Part of a small language model's weights.
Size: 14 layers, MLP 384 GELU, vocabulary 8192.
Architecture: tied embeddings, exclusive self-attention.
Training: a variant of Muon for these matrices, 100M tokens, 8304 steps.
Each number is 500 + 25 x the weight over its row's rms, rounded and kept within 0 to 999. Layers, rows and columns count from 0. Numbers have three digits each. The size before them is the row's rms in percent of the matrix's.

# up: layer 8 MLP up, 384x96, rms 0.21, rows 348-361, columns 0-95
# down: layer 8 MLP down (transposed), 384x96, rms 0.105, rows 348-361, columns 0-95
up348 113:474530542503507475553483470513510459498482493469514480498539537535492491481498519515499488505528478481506490470513519499541509530456461488511529493516476488471545468489513503471514535509451492477450497523522525522490496517467519485496503457531513538440463482474455486490519473502510526515
down348 114:551504517518474513495488483493491535522513491507456523499494532500550509484494486474529529480492454539491527472481543478464528499503471505476524514465471442474469494525493547494525502529472513462494474492496521465495523502505507499495499489504535487480518598485492506494496507490542503522
up349 098:502438517514491500513464520516510499484475517478521500495512489557496539473517512501508501490499508516526561477467473521488477539508496502532538473528502522484495498508506516556483529478468496546499495463502485548538517494491493507558497533507500527489495544496543509454533531528467476478
down349 096:513516504524527527452515497485532472534499509497530494520494505476518534519533511460532486492548515495468511484524527489496521511528488506460482522509446404499493516549458497501536476493488475482482479497479504503519497512510487492503491510488504556459496509500509521553520456510473477478
up350 112:476494546486485551535492549526498507530506448508523492497542489502545510479528497457496518516526505480448510503500493508512474548503489491520486455468479508543545446513471488491512514513505516505518547472493478520475481514492501488520436509476515532478490467499482496484519516510509503451
down350 107:438488485493531520459536466483522481517511510503500486520477488502518482471519502463496526526462520515516549513498461472502496549480510500484499501502517513473469535514479487476503491492502441551523470532474507514502475536545507480504486527523466512505477458480508460479503454500449481531
up351 122:466482509493498534449490554456519445501486512531540515491495480492494533498488491467468475486518472469541506511501498476515504511473516494496461484526513485471512494513490535475489565522477500460544492470493473548500489522477532517493494505549481514527514473486471521497542524520460517519
down351 115:483517455462516526496526524520523457527534516536552493505478525511497491520521491545507472490502496523515480452489492497489507457521478461481502511501499471525522495539503481486454473494475544495519457494506483540506521532526573503528538539494498481493488535514468540486486486489523497499
up352 101:508509511497503570520542505477523458508493434519467467473484533489511510482504501479517541524539496493487524486505430503553533495499506534520518473461539518508469465469484489542489515522532504489494504526478497513481488499495501496470512526478522506520449505509489510486491487544463485518
down352 104:466519530554510513489514518512526499483520445490491496448492509493497489490487516462506450563495449479551507545520496501494520452472512523528483518484486535489537468494495491498452518510529488495469509495483552519521478506527515517492474489504480495448535530490531503472510509515489478492
up353 087:461491467518479464488528467527459527502536540486534491504515499480520523504470479504458473486531506485481504465544470531485501514489450471524565514483544485506460515501477494497480474488535475457478537500480506503499516500483512476473489470507501465514517482518526523516477528471453524527
down353 093:514473511505529504521488534467499516501518501521517502499513516541490516480535520477500451493531506509475520559492536516497481494497499519515487471508488488488532476485544483523515497495433504494478482504510508508515446514519509509458546472434540462486504489471477464531545552526529487502
up354 097:510528487525479498518490479475473504515500507469481516524502515513513532481512504471476456455525498507483525483501479493472512525482499479457501473486549515487505477451511540528495467538506463512529448471474493510454483505574545487511507510437493481518500490510494487528530533517467532505
down354 099:489494503492520488535513498520458474518492551501495528508494466552497493470506532552543513526526466493504510501483518540536502475524549483476520449505496525495513477496488522524507506501499537552521560489502486535493505494497480502536455510507526501477471460535489460490489491535514456483
up355 080:467527506544493535496558490566494527533518512480517492483527510483550505530526485511513487478503470518514532503465492529518477534516483489500471489498514510580495537517472482468503516536497502500514499494500501519556488494538502499463489507531494504499522503466536502500468480487468559507
down355 074:483476510499518513487486496489541496465515504538533490443506514512494480477450487494477492529499505466535451510554500483491496507503518484480528508513558504495481481499531539525470521515516465465528502515491486488505455503529488509499518466441525496481525523507522476420490465526517499516
up356 104:504522513521481463467455479518502522509473519550520508483508471511492513467482517510493500514486476462467506488525532536476474489484510473457560477488495524512525529510504479520500510522523473479443503498480502496469490489495426478481503570531486517487520558495500500463478513492497500469
down356 105:506539496539523510491544433478503510509479519500498510527513444538507520468486483486513482496471515463512471529506536502519476490504512465471533451506456469518465503538491466517491512509499522517486482519550544505510499470454539519530475491521473520536487494500511496475521547493522489490
up357 097:484503488476463512505481508495481503537443468481542472519587494512488465498511501548503499512488527480489475486507537489521516482508474447491530440512507530527525481468517479471513504474460487491485491515491504492511518465509509528499514550522517511500484470509511555483528475486464505522
down357 096:530529482490496506529509499475484493526497483505464518536499459496504501459540497539479502457438527538474508540517544482510489484527500543513495503521556503534507558518529475452511486492488534487497533493492514495491482481450476545503524482479503458508525491510477499471518505496525492536
up358 118:545522504532491529530498548509530538487487491482483472512523499501479478536537502450484461506484526486489465505499498546487502506512518523509492470516517546545480499456500514470505548489535531485522444521515526530552501533457496505513471498528526483516473492479521534521499535505500525490
down358 114:508504461481483501495524483518513526518475502501464464510507543485524558486515510511480459532502506522458457450469485523486526519464448467503510478484515453475532482519489506499526499471525498485519464495452499497477507530492509464528520502502461445517490474550490499540491495489475526500
up359 100:480490468498516488509482490445475475525492531482504495504511479517485480474465499498480497483551496489530456494470526476523489537528526479507488479497467487496497471483535437488503500529505488515527528534505508502527495538537502487506444490514537553497505506456564466454487522523470504495
down359 114:559515494531536545508497531518534509495494521494482506514521481514482516480495477460489503533508549540481523512492436504500507527503494500516522542490504476469486500515474536486482464524464509513543538501486461516522490541479502550476480504544497507555504529472496450494472521490489488517
up360 082:521520529488537516465509465479479488524544531537492503510505476519517539483489490462493473528496522524535516493533468507473501478511516514489485501494514557441495520515507490513548518481511495507534488463515489525467526494499493508496526497453467525433477486509496496552462472474468492459
down360 086:510487487492508493476459509504477433493513524494491511502544473513520484525483476518494491480453492538509513547503496537448477498490444494501510497523525528493451506522537492501535442492510507467470498494510532489472470440476471540469531460515492528503472517503486503514489472506487502468
up361 101:514520478586489541502493526504511496506483496492462458510495487523517500484487491470505496472516549474513501492513497488548488519473443493488489490545497529456452503517535484514483502467499472500481490521523491469454557491513468475489541531483500494458484507474500493497515512475488540536
down361 100:530522506515511490526493513541571512499452524480509497483475503509472512499491545483465451496558529504494530509518471490505487501447462513470452504477496493466511505534492482496517499488530506519494491483486467539473470488503480477512486478499518490513496449470494535517469476467524438502